config.toml
hidden_size = 384
positions = "rope"
attn_scale = 0.177
tie_word_embeddings = false
init_std_o = 0.0
beta1 = 0.95
batch_tokens = 262144
Each number is 128 + 32 x the weight over its row's rms, rounded and kept within 0 to 255. Layers, rows and columns count from 0. Numbers have three digits each. The size before them is the row's rms in percent of the matrix's.

# layer 3 MLP down (transposed), 1024x384, rms 0.0821, rows 267-315, columns 0-95
101:098128146124117082136117093109157122119096190139087161083127149158151162119136152189140034150087079112156095169106176185107148084159126142182164141100098113183124113101144140119116118117082130185093125123156090136169179079043153118134109126172154077114148169143142144092079097174111142111
095:063116160102156179096135146129164155135141091099125114138169211162113165157108150099116161136115116175129216089166107109183189134126028048115075170136084136123105092129108119086157159163156122119101149096132145121187149097095109114134102091128059176157165113172139135068132116148117118121
094:111112173080174126151137131155121122088104129105136129165177134161116148167095153126170140184125177111086096063133141080159052161170119157079110148085082129125182117156123225093132110104164132146098170093204133121109167147126142101100104125137090119165098124160108128104117151125099139116
104:129110100174033089150175144152139122101149146158134099137128122143095107161159136113109110125097119161091129099153100175161179180152121156190056122131086127109114139108151191157115217071116125150158134120178153167094119132150114114173177122081106141147103166096160120139119101129070143103
096:143138104095153069088116153129171102151120130119120129153160104102185136120091122213111145152072109139120121098149128147151128089100134148082090095081105132162083159109175150157024135168166140117146154104126087137138133175111093153127136129141143160104100109097126141177106119157107139081
102:169147041112133172143146112139101089105152088119119100161239147102101145079106056123176194092121135069144150151158131115105091105121133145119065114134112163171140142140160177105132165128089138146137108081112133137084125138040092081205110107092110132194153089136122100172115145110115145134
099:158066194140133092154142101122164153154123142121140178201097071158090058111162103069107119131131105135110116151133100097132156142190152142096133129113140118074125158148125107152143157133123112154126158169125106214124113105177155118105143124117102148153107095089064124134148114102100125150
103:059132214116088145188151103171112149080067100116109158137122130167150106107135098182093079096123147146080146105121146193107118151110149136114187122221164188156079133101151104201154044148091111093138148127101166142106157090116174121131093124150139139150151105159128063115143122151116161121
100:100095137088135101145166138190136153146095168136102070190101202117065122141123179055219076164133105128132153115127151132131128082119103182100155170123160140103100142113130213120116124183172160107129133129155078136141156108098164120176132159156140088112120161161099135176091136176145134128
098:143153109091115173139121135170134083160113107103124134081155138192113150122100102165144089129170189112124067178141100079098102177202126102119092143127096141139121121186106110113136081160111097133148145097143143071147041149102146105077163121139089114145141131105106134091187150165142107091
103:087100075140138143140174089099060124135102152115062144137139129084083165122081169157138166138075101212144157132122146123199133167067110088132149112200116088102164081126087161132115137095185111134144204172192116117147182155072093098062104159103093129080135133146115155142140139152103133076
096:148098107146102157088088144129115051174122172125149188156109103127115128147169098073157139129102191165120082096114135161106117131116067161133106129111113069185112162111137151078115162134117145112113143094132131102183105121156150157098067141107129112148163099090083135160121137152121161131
093:142079182096168114109104177147177160112090142143053110144097148121161112125118123119187177110145178094114115101112118112165087126132143072151180127139109145070148144114107109108107070169085102141050148086137128144158060141160184134190126093095119146184202060075130159060170149143160127155
100:161143134117142121117090157126084170066112182156098103195063152094131207136143166108105081123119076064122136150084173113110163100124120131086059154145095132171127160090175138134124151131100176103077149124050134132104144158069150122053094131106137177122101136171149081156162104076157131155
099:096129108171202127122122052169110170228034153072113137092083112159147107117101161116109115127112142107089139170159170090133120118115100169121127142113072126103132187180115125159150128110140149117170094128111160078096142126208154124158118113140185116058139119110140151127119118111138138097
096:140065127084092106154128163085130174113203109088163118112151105170110068092072148210127120147117145106174138192153114114152186173127125095076129118111136142139194125158138145099116182090099089119152128160138173117115116120119113115170162128103147120164186160148089148070084141132110119135
099:141170198172138129075085115109121132148172140126143154140173081216153156123206177035133165108118113157159175167079102104095148144094153171050113153111152147137121152112165130134138123123171097139114121133144051089136111144115101113077136110168157103137094126169161192141158131140143106108
096:032055147159136071119126186139112163134142083123103189150122123160173135109096174146095109094148090059182168160070171153161134194096116142100150088221155125112149140103143063092120090056151076064232179092150133104170150156137093202134142182118154205158130132185075121165163126037106115094
091:123114151136090130140107127136133092140108087107205138172099130108094129137173154135113191077178157131097136114125119059100108119149085140134163153051114174090131082153113112124143132121140127125124191096135119127113124132104122173113163111174081140106132148092136099121109151156098165099
097:117114121087170122082118117078103157132210164155096153130161109122128135080126150112160103090119149109121107096053110128125144129099177110115170144151155130144173057184105143066104145181061148174165129157093124114167159148115165148129221142130153125110175106129174119170109159115118091136
096:149127163047095142084109123110111131162131177092078101158148110145123079157115165180075137119107207132133159064129123164126169120190133103197135168117131097136095093118128184100160132088128099083143083152129138129128157110175109128139068059134132131042162155134158128078125152179093153117
096:120111116077130129144096142085090089161150153103140157170179114110137076148123138092134054164135093139137166078088132123062165133126187143131120123103160110106164198131180084135128101165112096190200114154133159121153121207178183146198119103113121161105164151179146130080124131148167086201
098:095140117045135113125125144122123094159126210054118130185166180168159121134102106148090176097123091146092128095162169125163147168146149126086138144137090095087145125140076146139093117129089171194120175157087115123137153132144135126109066160142170055109161127135085141089129152132115103157
103:167092117124153129144118145124119110146114194135141127114153160161113180154138109142129118152137135112151202092108137105089124146179215099178120142126136102123161141128096176056095105148105101129136087108186133112137118159113149075135171131146126060102098136174118131170088095159066064105
103:111139072103131082046135144139173154078093210141103085127131119148112138208181124137160149192083117123126114104148110088160108140033096132170109076104160124138134126167166074166079109125105130158098109117126121183147148112174108189152184106126125133134088106147104128120104145074181163075
101:163125134086190127146140167085113082104171155120143157182113190154138109078129080108113191137153154070089132127161224166176115106145119097156146124104148130120162117112108138088166075144081114093208155138121073107180081116195113145144123176156157159089150136141097099156091142147109120122
099:173147110105122103082104156128073167110125171113121124086128098124095171092160136125189151129143139121105124117103152140096135117162140144050149124156107096074143137123161110151151100046107074145092148158158092160110153121137103100162120132061148115105127087129063128075151169140118120137
104:120120118087093127103113084068204139078126168136162092091068114192137159172115167170105201130137183167161154167118138138167109141116143156179096161163099116127185136157166126107085122122085156116122132117124167132140181141153126124139124075111074081156153181112122162167098156143173094142
102:135165157099179131131135166138129121140135100170138119071102106148107075134110151149154127119104142094122138164177106181130159129115198102087111187145134132076079160120173113119119155116152112104151096129209121096159168136123085116161105092179108192073105110182072153097164046106147117157
110:191120106143198126145120164097175131087164095094154175148092106128155088145109078152055120078164154120105155074205146113189147103075185127127190127105097143049122169078117146238120096135124124138149111115114129105172123101151114172097114125126122148080143137090118116118041133101148119128
101:109104158075053078165150133162123113145119135123075138094088127112086173111159187042075130123110112098113121131062169144132127106169166201137114142119136184178079102114152114131078088144120139100098110171151080153096115110067190154094161181145110169122116111091089143144143104168199171116
101:160163122115150143144131142095145089157156111110115045136113059140103138072158148164150139129184106122086148190187154123151127123107179167186116109068186104199162149107091241041111216103134140145137150128149134127097172142160100123125102119125092170151091078160101193153123129113110150123
100:150165164113129109142139113119090123153140084099093107105104144106123143142138143154175130098194152143101145130128082081128142121140177139145159093177156074184101083135122103139195111061115117082145130126176118135167101142137108128150155117120109115115147131096176204124164127113105151160
102:177105116145119196149069162116114143055128166120116160134120146112149079158092148158159130120080170165154121138160191161099147203080152065135127083152142037105071071155136144126164132141110102117111200100084153150132030152105117126115112086074154133109151105139121103156082209156147162034
102:102147100070091161076153121164124130086131146150098079067113084124196076151116183125126050122100165091113137124118112093154137134117101128108143151188130112119054142126161166164120078110140128167158137069138165139124128125131070127066091153190056142099142140154143148129171119158079109144
098:110103096125113154095104137125152101126090120094118093120125098073090158196127110137111151135173092149093130137140096113114206198099121108198149180123123077119125143169078114114084172184143084124103157115132131074160120124103104170161149139169127087119152158122154102121134120176159119152
099:158118118128090173103110149091143151116122151087148114149085162130073141156196160148108113097114120114129162125105111131149144124150081147183156061138107137134136115124121135169119175144160158097189065085101143047120103149102155118075143175132118178043079117112139109147113125139143144138
093:082077108180088097127116068136119119115142133136061125133103148134077129136135141060111146111109137119130100160150111112139150079110157149190133127124166150159086177205124091177095141167137117099154138148120139103109029090163110163165166110125143174150116138129154096063151185142136118071
108:098133142104096097071115142113089107116146178156124087098140151110152173114095174151109093159117153135136121122087129116115177148113147089164112089115130118153140082128147142084104106101108156174157044079149076120118100110153135132151152101085129158219111068107126147155089115174138168078
099:137060169112137147163131157134113135156122174165130073111114138109136165129118106110121113164123124137111176170155138118152095163124102072179119142117077136148114149096139093141110115109030102130098122083151114124130143109118130162158193115135150103121135161124143132072136120087148150131
101:111101127110174106124115164112140158158159189099135062170143131069191140148188089162145120186138120107134081085161114150105130118121109146080195126127069133153102095159111165099125112124093126117117189153100137157094158164103119079105196129068164070165145149135146161078166126171105091091
103:117093088160139099125098127090126115140077156126186091086117103157121123097081173123110163097111142139146121116149108146114184034133145156151110100100164153123139128122144154105167149159088188098161091097154062157162146153114180093099122154171199158123149100120073143145114076097146149149
101:154170138137083121162076095088169156129127121143140161149145137127148186154086195163050148112115136172142226105082144119123149139146162125142109054143137109137135068110133200123108155137162111116099143201138147077173123098226142192161147126107117162167132145105190149132109124116092093134
102:078138138142176121148123098128153151151113118080118152154155144142166149089134127082079148126124134071147130126195101087162146165188182119101150128149157094139165113118112176178106088133136165125110162167158070177086105192151181162143086114155086165103155119133137136088158187165094137139
099:169064154066185087087108185109100098124148129139191076158142157132218145153140152142134154145165165156163113105145154125144081145141089116073117169129091080100158136164158134167093138127119164111094110160163106127158142087148106127095113130068067112142116129181099150093120135102091159149
102:121151129112122110128156129114136121061121144072166171189162171118176090068133107150103124150137134122092123150115173099146108119146069138153130090078134131133104140183124148172133113148103094131111143150131161138054116167097095116166121128130149105143122094125120127096096170125150132082
098:177063073106149099072137145088127091136109120091111137142100128106144099113136150111152112151193129125176163130138117117093107149144106153168135146112133094171132181124103112128137148141129178084114246114069179146111134156142109101125177073158179043162130154148132119152120079133110105118
103:105126134171070131152106127105117105188129140123120113168155187127146169121167168168121198165104162136136093083098089099106156144087137110096106142086184160167121087104058167184167112153136158156063092116109187146132198114159107141148078118095087103073116091169093104109129150121094186157
102:116147075118126097132142099091189188131121074163146165119122092170123172088141129104122149166150196109169117128199190160166167109094197091139094146124133091108130159070182078153092100119120146171165119143101133089087210161154088115095150142126131173139192152141103185134112125192113138153
# layer 3 MLP gate, 1024x384, rms 0.111, rows 268-315, columns 0-95
095:141155113113127136073107097074077076070176194165129119164168091120129102064134130137094133158082091158073153099125164075149143135165169126083065128155111101101186135112115156114148171136128186154126182070131059052149133169111135120087140152155124132088092111173114141156117160142107148175
086:124102118116155177153119090065159098138145120108153104135131103159160154142091092158166110172133116058151147177175107111120122139174155094194162160099104161143143072119100225143153123144126089128142157086131133124113097085116130168072155164114095144153168173106200106127110114093131122160
110:183098112169176110123089201143114094062161159098095151128157179153132157152171149136115134098155159113175148147068171104149148161139149160148120112135121176097181113142165160155135148202137084173111167135197188174077102098089160102150123144120176134148132144141099154130148122134168158169
099:047144134088078090129174161092142086106124126106155103179203176097164131130150182115150129118108140171124049139161143174130089121159110134175090132127175103119120120127108089122077134248138205121166137064179119110099176123050116117152120153142125146085172093151080156166075167127142074071
093:152139138114166071078153129091176170140143129163092114153106096110138070087151169125148109117123125113141098134117142057114088132066126104105114092158122124145122111143097161156172145149153091151097116123103129152148066091097165149149144126115156104171148151108075084095200070110113178149
101:135168132160139115144085136119172104085120160067170118090107180151095146153117100149090127111132117114075093053121062145092166211121105129094136175077131149128158155142137137118130105114084147103110090066132090126105156149112073161093061073157104181099129083124120140115142082083081145083
098:076060102075091091146091173137119123105165073129135144173121206080150116130101165140168152112116064133092124114143097169165146169074128108165143147108097139124080111146166156117044118106129124129112097135112138085059145122110144136115204088117136131159150182094104150109170133061148129135
095:120187117121111110142112114157149165087117080117131154124123105125115145116121064118106080174145138066157131118166107111089109094153158097186096129117066124100144143097093096177151113128141139129131099073124157144128139064127172173134105119213147087125170152180118098191079174152148213118
092:123076128079123154161141196153161122117109129117108142139132085130114155144121128140117141138108108168189177128140165110123157120156110173077139145106095032162176057150154152181194061126056081096126094113178118140140158144094082145109161109152095126129090163116077071145104084135111117155
102:129113149163086172069085096136064158117100145118089187067152134106156172111111170151112131114166121098118170141119089099116139101108157157162094168101142106107154093172155126168135103190155128090127107154102200159152090146163158108154163131166138121108124132140148148141147138158141121086
101:138091138125144103129097157157128143176187153125119081136114208114160173078173171197089177114173116157132146053142163123102137137102184141113119146177099174174130141097149163176122164096187112136192104164118154174170106116144085136168117074145164152123106172073082143141120095126124157141
096:090138120125138093126158111112114070115082133111174112110190101144104154157152156118141127111112160162104191137119145131187169086146078111119124147144091090166122161126107139141145135147151149110164085115170112100119180064186100139146101145134087180092107155126110133188134101086026123125
108:152121113074130172120124175081144154104132132132138128149103147082127198117108200136065072130121092165092104096161134128110149160130134145154116114109060137157141118081137084124126109150181133095099160098056077092117089145120163156112079120124170096080117090127141149169085113092105135129
099:150122144129102129109180124159083143164090147186119115143107160128112180148117161146095097138184080153122114112124161161111106087135214117120102117141110106169185074139123130129116120108132114095105139152166076116151136164168101116138133134166108084180080157146115144124104144125099123101
099:127148095147131092103196156153130152134120111117178161095127083086096161087115065163101220115118158145141143096110150148131112133149111133135109138099105166126103151146118125193168137126154113119117099150126131194142126054111113188155145152139120071147084111112123127092107124134131151135
097:115075132113113132118135131189118143116145170169181148131141144054127124158123131162093161089128112174136118115183118101122111112134098129152061141103114140206123121179130104197097136141163187109098158119132129078138149145159104113139091082157080127110162163180109058160213126140194102115
095:178131087086161116172157164130122121084165166153113158100149143145112126103111050090155110152144110066079069088113137082133138081146150102102078160149211101111179125117129146094067150148136095185167065138158153168075115078144138067138144061084090192114149123117121103109159142091106136126
093:125150144157081141118144179138176142098172109094147183112088235134153125119098123139177123158122161101114131133127146114082147162099171099129146070150147125172132113086106199153145109159139127165116204126105081130113164153143121093100181114103072124085116132138198150102110134119158095189
090:107108129124098091175160167111105084111147126175138104123140133159108135102167118104140119142130085114104107122197146098136124172162184120109126114106093056120166099110114089158125091123081160150093124115134132111156094141118114150147176139150079119141105126176103124161129095106120116192
095:094104095182152124183125163122141129159157110197140160110156126118140106132149136119152144157143152135133167169170137175114085182151145154126114098127080165090134085069130148122007052185115094162087136057129139104086136118170093072075078170148060088130138099151144141117111101119137128147
096:126113127076153167164124162101116130079135148118094139090084162129126142155122190076092085108101109101092140141098116158075142063094092102129163030148132142115132186155119099054162173155111078169201138150116103206105173160137136211118146112090103145138100122149192115106137144116087104173
095:119138066093133149140066094119088151155164102120118090113089143127051127102123143127128063076140108180168136118117135105108118101080152111066120151135105092083148131172125065140126132154123124110119143140187120118112142135136111109122199084092136164179099195116128137146106119080134068119
104:115083145122120163131135178110137118098101173107130134124075141081132094142084121089122113143132128087148172127179146134124153166086215135130138109090104051132147163076071117161114133130167131133103144071066117120151120114040077171125148103076138086101179163143104182143131150116150195173
095:114131111067207129096129114134107159120123136177086187203140085096129123177122112171114152082151117172075093112183133143122195127119188082087156122101051125108116080106132137148083153141129147125158134193157143142053142152074191073160117136106131118108127050152133181143147118159144120147
095:160124136134153126176119119134127176107108149122150101180088171125154135164128120135137084131160116114157098108162143164201172129113104147082129174185165146141170131132173158182126087238093155150157143133109158162147143082105109112166115134157188116101125131163107124133135149156088074111
116:156076171103152123087095179124147101136136139123180162125055074166120102149149047123171173074178099047099134141123121122133118089070141126136132111078127081204119140158162114097112103094119091135172162058222167157144140133080122185124018157159138127104161102125088093114167120090126119165
094:143132122090158211227173104123128163105090128130114131059102095134104143107069083112149117103120166117104118086079125094136140150061107124133106173112105119098156087142145155129148097190121179144115105140168184140162114084101202200142114126134170083123086191092122109135079084157108113108
108:103161141075113138198109157113156149188150115141169105073135146181119167108116072113088116109086180088129123154139103137112133153143151193137176145112153129111109127112147119142171061135159137072179084166120143106142211096152174120096089087141138114123086079128137123100124104129079177191
109:158110101172118144124169092090109082141109115132009118159144175088138120129109168164121143136120074134081168127150128079084129150118185148119057140107097104085121140159124136176129153166107124092123064122142157120137102135171138095173131094152113160185114121158070063148114099136115217142
098:079109127145088132110123183133130206103111085168130119163052108149084155053114167118117082154171146127075078113110117102157142139066121168120104147085136138121118156208131164192088187152147097131147141090131179164081102146113188067116077150107130115097155098148126113159169125129139119130
092:077099101097137142143066159122181175168115130129143136142144149122113147145194083111118130149141157089184152136077106089115084116072064124141152123071063136120131184129157141135146148170083098093159130106160101094130140118073123129137107147204132133183121158098098172154151123101121106124
106:094098113051146160187126138152127146144159109149136122109107063152128133174106117099132119179139135099138069160117142183079131122097081120122132141087128112086100127143171158132114197106160107164169174117169098054102152148175114095116140147130188202115129101144076157049141142106072130106
099:127105070102166086092111168144130082039138164145125172119154132155145175079147079145127141112127185185133086136166138130142106154068135116159123175184114114118147082060122108146149162192145092138133175164200106152086116131120133113154147089142091073140118098069177124115151119141105188120
098:091121029136093154119125112184122093179136133134122135084150147141115099106103159160190106069171155104103152086157151106180166114114159158098164081177152131094163077116111162156118117144116065150141100144190113102162217103146122083142151138112120120158091100128122183137172094165178148165
098:134121135104095184135162160151155149091117125067143189130102180160101187113081065136114149147092096106107130119105105124110129106111109089123103107114122173150098099121146143100089161122136120147147117170177162072150153109138173125106119203116080108172127147092097152074059089128148149139
099:135121126174068172116096106076169146178119090135117107131132135103151160098147119152097171151158083131155087163157156150174108083098138122157146115127115195133175038097110127176108163158175099103148172120158160147162090111120239185080078157171115126111134146098110081158170092082124125162
090:079107122102163091125108060051093109123130105138170127150133132113114150192145079147123053124192171114187123148147107111121127149068131092154104159102151117123116141141152055145126138140159144136116128133097151083072143141110063098107094186121198109116110136115154143113078135167147140126
103:078129076077120082148142173122105097119129115065137083148101144175176118128092123152121137113126107136150102056149191102151157117097129047101179136136115049150137120129060141167135088104196100113126145052098114071165160148108061159130124107096129124134086093189141171159178130105101199126
096:172137149110167113107074119072125148060089121102190117127073171128124087158109138128093171146096154168130097119170109160122147146116131146088168053184121131127086134092064161068127120154130135172162138081100141101102128137159166079181193094048120111115108073101160167155114133104144124197
097:171126149151152068166099126121115121121123198123116153049055098128146116130134144091125131074114097100158125144168117110148137124140147181121187130088102163178136135168109150112145136117105125170152135154154177156124102176088181115146079082118117139133135173152128121123126145081149182134
101:180127131107117178129116163115137085163132183127135141098142121139106133099146183143133105082131204135157139128111147113087136170109150122109120161142083128120110159086111126089137133157151146185099096131103132083130162102168133076111172129109132132118117087118151070140180127101159168079
094:113133173098110146133120152142115189104167125129139124170100140165129122111151134096106075103112133144149120124109134103149094110134143119152163091124137165148115108136127138108136110054104140139126162124158140130203177090090183059104109095175113169138091170078136173130088098093121089078
102:116085127125163115145182097141111134169090080104189154119042130175108158119112150154165131064109103115158133088173157134148106129101113088105103119169100121169158123105155135168129130080067138072148143160144156079156109102059153126185100200084199094158154109149054153165051137126120140098
103:119122149149105089134133087110123156114174145124090172114160161103151150047096168149167102176124130136159142130137131133093137117134075218138160146152121077124136072129162074079114144125117175167116125098099156108122136092150093065130083157169122157150112145151123222140142219099093110142
102:086080116132147167158145105120140135105160096085137142098140160166123168130160134147141116095191179123093182160117083168135147136150146100138148163140182124151161177152115080112121147141131193112158151109158112121136091136144154062174136147094071089161150131127159098123185122162089169136
100:148173148179113087069128143129151129157127150044069153116120079122122156146115168077155128134128066117166145170138116126073130113116152131085120131167149122178123119082115115165138167159175132134125167123165111143189122169139102152095162141170158101141119107049143141177143119151128134109
102:147132169126074122080108158153099106090125169161054139084128095127180105109170153098078059113112152132044117095207189150147174097129148134128195097167218149122114143137197134130142140143106144127094173157097130132100076083131117103124119129131107103132148144147175173156095130118071109097
104:150159102146109122111102125127154094156162196098078122120100092136144106178069144092131156111132101171158171095136106105092168132168112060096097104120163092129165106146172158169090129147110162200126148072173129136120114071144164168155108083132151175085107112106117126082117094091144134121
# layer 3 MLP up, 1024x384, rms 0.11, rows 268-315, columns 0-95
092:071135127069158187103153171119163134162101092088125126143194155156128138127121147113158171112149090151181151109087099124119162084129098144203174129135144181081104123086147118202144103086158142094128157080112102134146214137132144077163104150086092208130164148088132090068112170169140108102
093:114113058134161136188140155147086155150149206111149158154176112097120147147162120121080115159063118132095121157081148126160176108111132128075100098096085138088112162115173113145107119166141158115100104175118154144097116100193137113169173166163139082104081163113190110125128130189143132103
106:173154152133141151176099142138181147157192095131090100146140104153150205107137139092106104084130110143102122128124073082134103134090088118142167119132162131116134092168115213156106175092140109195172135167101125152131143134127145137126112090104195137158113107175138158149180057144106143146
097:126112091130194068100163120177138133192134112124128136128167128120124080173141077153096164151150095144167127097096126101138065138097122127119123130138143106150126135162116161096071112164133097128082114126131131186088089090204103146093080109119095174094131161117080105103121144081129176116
094:132162097212066138103113116118123116108118106101187155144157163102137091159134104099140162167144172083140147144125144176132056143171146083175113213104129162145149129136097159163075107126091099104124115057140110144082184136122112124190066158153100114084101075113148094206114136149113117115
107:177144150072188090180157095171103150116044127122177161113093088138109088110074115088118130165141160142122156109093080131134121147187071136140126114187142119127123140117133128148151122126112123130115143143169107153181119095135107139159117095091133174187171096111083104104077108101142125096
101:119151176156135180172134133107050136141147140109139108159174175157099098164155156100113052169132159191148115136135179150119185117077131125117155101184146109152133093121203097146064084164122093146137094118141116071142119084109118117116057092108144125092173167078086132082144120123105160116
100:151174141146146099150101098069152121104139106136148137098069113133098117146149149076143105109178156125139138071090079133163073096107118183136163144113149131109149098112115130150167123151090123060107127168162134132145089108140150166108110133112091125089106165131148156221146126134107128118
098:131107173121117131094088098163088157108135081153104201102165135086076037098127110108108167148123048071099103117159151113114140163132137105104115145093138101089103113066066106124085189125132211189119198162124121088154163181112130118192120080124133109124110121121087123063126113122138159101
103:152104129190193185175113142107108135145133134130176137139165088143102151098114139111154113127124102176094169107114151099133098142080176164105165140096121103124101099161118097111097121114137160066155183131160087125102156101181116143071130126143084128192096146105199082146137136179110135102
100:085142125139111121121164116166131132130165164147147178082140159101089140109088136192106137155155122116097175167151192135109124086162133127143109105094107154138132079174171116094128086142153158134098118160126131098166096141139139187158124147117130135096204178149131106156134050151116102126
090:069119160121163114164167107109117096108073133131096075149138087082162180170070125165140158104141200173067171128123077119151201086152101117124082105118118109157097110167140120119081128143164123123170131132151143125124194162135148106174160141116176124076086119111111121145116119097112146104
099:106144143089127171116095142168130157105182123136143065152166154179135108117126092097132124144151074085193104149070079116093101165154081081068073128126187184072146122084089178091137179113127159166132120141164190105122152144110111145092133166124146146184101113179105097143188110136145111141
098:138065100173145144185118127150087158145101087154122110124121140078121105208138115181119154083126082106132163084078097149125145186133134170048147088074123126159146170139143116167135088115111086196062120120114136088106165116074160074070111099093178187113116115090100144141126092181172155192
098:149126159067075078125184164090153108170084198132119132083218140146129117118091139179120147105158170101102177150120150110124117078093042150140179121164183151134138075120119129099101087169139143098099192141132113084106130112140149113093112139115163118112095177145215157097126175203128094109
097:121199102102169140086133124105110114134133128108111137164106138124140108059116148087158141097167115141141151098121224091151097101156093204098131106150086127134081176114084091120134163137136146145156090125172099096123111129094088167101108155095090109099103100092163104102079100125118109135
094:131160095107135104126105112107125148206124102144175123119092090088180104066094154130140179032182192101115167114096142109173095109138164117089125135090129043127140157089139106154092144167137136144172122161202119123128104116113096171105118148110191142120125157132117134146134110108120094101
095:124109168107111163113182103139169137099120099102103079149120124113194119134179125147149101091139156123077141084160146161054129154109118153168121145158094125185085129105132144150134123149129105142164076161139168146089108128127116082146139141128108059150143169161160099152091085092064195118
096:095106101117199105089140121102090143107099142183108125148121061172157158110136104129133097162105126146117132121131121126095166128045170115127165099148063141134141109125079228110179150170155180115124147154106107137069137138135102145182089143175096167119160138147130105120146095162132139136
094:125091144107108126116137127151156117179108115115158143109138141099090138125168127158064117080056109133161120127126149147034169189199056157105094065158128139041129161137149067120115132150118164071112095172138094171094113136163119121157114138132161145106097070161147130126113137133189146107
094:137146128076121160162189117105143127139131134124109148145130113185127170085142152025128133120132096134153151126135090114144172153107129070160163150144141098192152128126155163131179158147135098132137029122176134187139149101145123118111105143139094157183117101146115146132115155183148116191
095:150134147137079151133139083108084123151167143131160170161136143192148089163128154091094120100135076166119139112164191174136129110169092091158105132150142115150105118146207116108144186142090089126168132100230119102158158104151122083130159104116090162166144185116144110053088116104091123145
104:105163123189094116113183109124150157175161158078118140108132147133125099141154112118176162177173139148096128160111109149108155131151124114130135193110147181166157125102127175130115174151107107121141078087054119096116113089138150110148064127083161123132102097085104096063094089057120148129
101:106103105146166170102123107089148164156149129154112085095122146100079138134139130142120175149103123106159148159115062135148160163069120118128109085114160091198162124117173134107119098150137052137145090159110150180125118104085160160131129150117144080137112118110152117135155149111127123150
102:141099141139150114115105051147115162107117015085132150092171076111121145125166129100090137132188088108138136111102121120106151146193120104138130114136157147185177124148089115119094122108158119120132151062156146172189158145133126161152123052093079140113147106141141151132192151158137110110
115:130135071189069150159184168114110127160084108103107185091081170144111146110139079142105157183099114149147123108147177132070145174085120139073110162156088114042072154093098100129171115157174033098138124117122140137115165087108105088124185108112062114108057170179076137109148127111064114108
099:135115123141123103096101132107118110120126090160175107113122141145159185078108179136135142113053137139153115111126143132115098166103135071107167091148117101144161075159092126142047136188161110184133144126202179139081166080152177143137082119096075091155112113149182139087097131089069101117
107:153184104082125097104140102174079132141082097129095201124129127100183125206169123100132124122095113119101119160088125180125141113163069074122130170115123166096204128131134088190116171146110103114156091122129125117120093140138133142117162121121120175167103163126123161155117107170107164184
103:157176141087091100072102173188122115087099076155168193152056093148118115175088148167125173090135169092128129124135127093175067136111089180131182126129115098127101145178162114120139099156118150141143185185117134157089107147136125090092098103111178121096189173132121102091089171119153150161
097:136140165144096126155132108180119103136152097091071092079072090109098114127149153100121131181100081094129151103045137093165115137149174088176091191143127117141129124146174141135118069136110135123116093113171097122128184126178108123148131096117126098181166114043187161091200070120095128138
098:140096093062215127194156159148133116148096158139148118137178084159114136145149156078162140136101144142094174146065131106128116094095122175142168207106110109106113158105140167135168169106165098122162111127141165169100148150157111078154073149135122102105142082148121123155126089117144119105
102:180207102133101133150117068160098158152127080163143172086102103161137171098135157167135132110103108117102055097149092093142171149125109124071172100150107118094132129184144153153149166111094104128100191105135159144165142145135154145122128146168146179076117089105115128139109149110165124103
107:143083119094114157108095105086130124163111102168091172107196144144146133155126101141118103108080159187112168155106121132153110076110188126110132087120115127158154098091123115107157089128157090093118078145196138107183171102092111078114136065148177098123124102059144098167106145174073125142
096:143118143111131162189047131168161112139107096108144155080120129140125137178128074109197096099154164122118121109076156111144135123084162094107174098190080125092118089134117156149175152164158181119130115125134104152100174156122090157116137181121159155146126100121102151120076130168200137096
094:118126098162133083066079092131131120088124096039095141077152099153138136143119185164144119136089106161095122178144143085115136199122146065135146141079126162117142111120160158140137184133160092185119188160140157124147113153135125112157124124160124126147146185110085169139155103161114176146
098:069145060126059055108131164150152130048103180130136198177127190114111075150103177134130168137120092136116150139145157143080107085134101130143118135157093149148117090122187188151174169165122127091185144075086181129105082160109141116087095106165117088138117135110123084133107123120147149120
093:113091117093103179065123154125092099068154112115143143194129144108172153160151114150133170117079129108195140137127121039141073144162138140128115076117159099140063217117082141206111095098079133104130155095118112084086107130116134022174150122134167126135128150134153146173080120117153115178
101:118171144097129153095094132057102237106107145138083088113185162129178129087141148118114137147119146087083124108145148082077152117097119135150130118140106172148142124096149130206115137030139133150123094115129092137164159138108119154112129133091131185113153081106116135091061135088134106113
096:082043139077078119165119173092126125099171127137090069166158079141193163134162153165121073117107173086141124201184119198099135111106174118092083146120186147126174213151112123152126107119065156112106087126131102122125114131156154141108104131200132165127110130087144129194080147128145120135
093:138134127104095110116164104122130118156126180117090087087161147114098140100184094173068199174135149206134115108090140132113200094127098086116160090147088135131201127153105120198117130149089113141109169194111135144174159146102124118100197142050147142102081190142138145095045149124114114143
097:079122130131143163127105156170098149132116115133124082103127106137132060219088165098052123136120173172131125116177145132163194136133084155129099118136082204093041118136093164153129166090079171151127120146117092096119121172115163092035110133122156163139122065133103164123131122136120133141
096:098130199042057103048139116093112197141126145127104134204098159190109127139071208086111069102111113130118095094120114165151122119126098111067116158105132192140108116124130110129105122099115124148144056158144161127000067074175145080134153120116120177155173142103132095135167086099105119142
092:143180162136148159099205106096110101107096089165160183105124062202121148141123161120123152113083118100128176122179171125155059168085059103076109104158135142111118121101148130162144170059076136144169170143112124114088154096088141127148152147135113161088203100159094138083118118122123142167
105:154160135156107176115141111137091180119131117167161150090123089171179104102165113121138152192154139115070111098082149094152147118089142151142073059089103119155140086163120116104061080129082096161133113100147108129114151178120039090108049158122093151109126069143129124066101156100126084113
099:198103107156124167107149146120112168069143102110156143104122130099161173134095133113149167128091128152084155139120109133181165131142062084088165223171148115111122081138113138135082026157176134132151128099102137148134153169116140082144120116094102134113141144055133076111123109121187153140
099:144136133127129157120116121157158174140160102121153068102160147078131109102089138093100170106139104209081074117072182089132111121089127187165121103192157114130104114146161127143105146113092141188119128126184054118161134169134108121141118114116138119123041190097130145096117133141127131076
101:117159120136111121123078145123119144136184193149096136128141138171138118066084082104123100118187142156030121116175131164110112120135119112131139120171231136095150088165196061145136136120049131174071174127106124144134074090124139174129091100120083119111070139145101115105093149165095042092
103:116088100086159090102184129145133217077137140147126100069141154154165183172188177116169104162135167173168070094167117162104173172116094060092119078077134164079160105130151131113091121141125158174154149122131131124089134143096100117114157114156105129109140118171088104129129111142117097149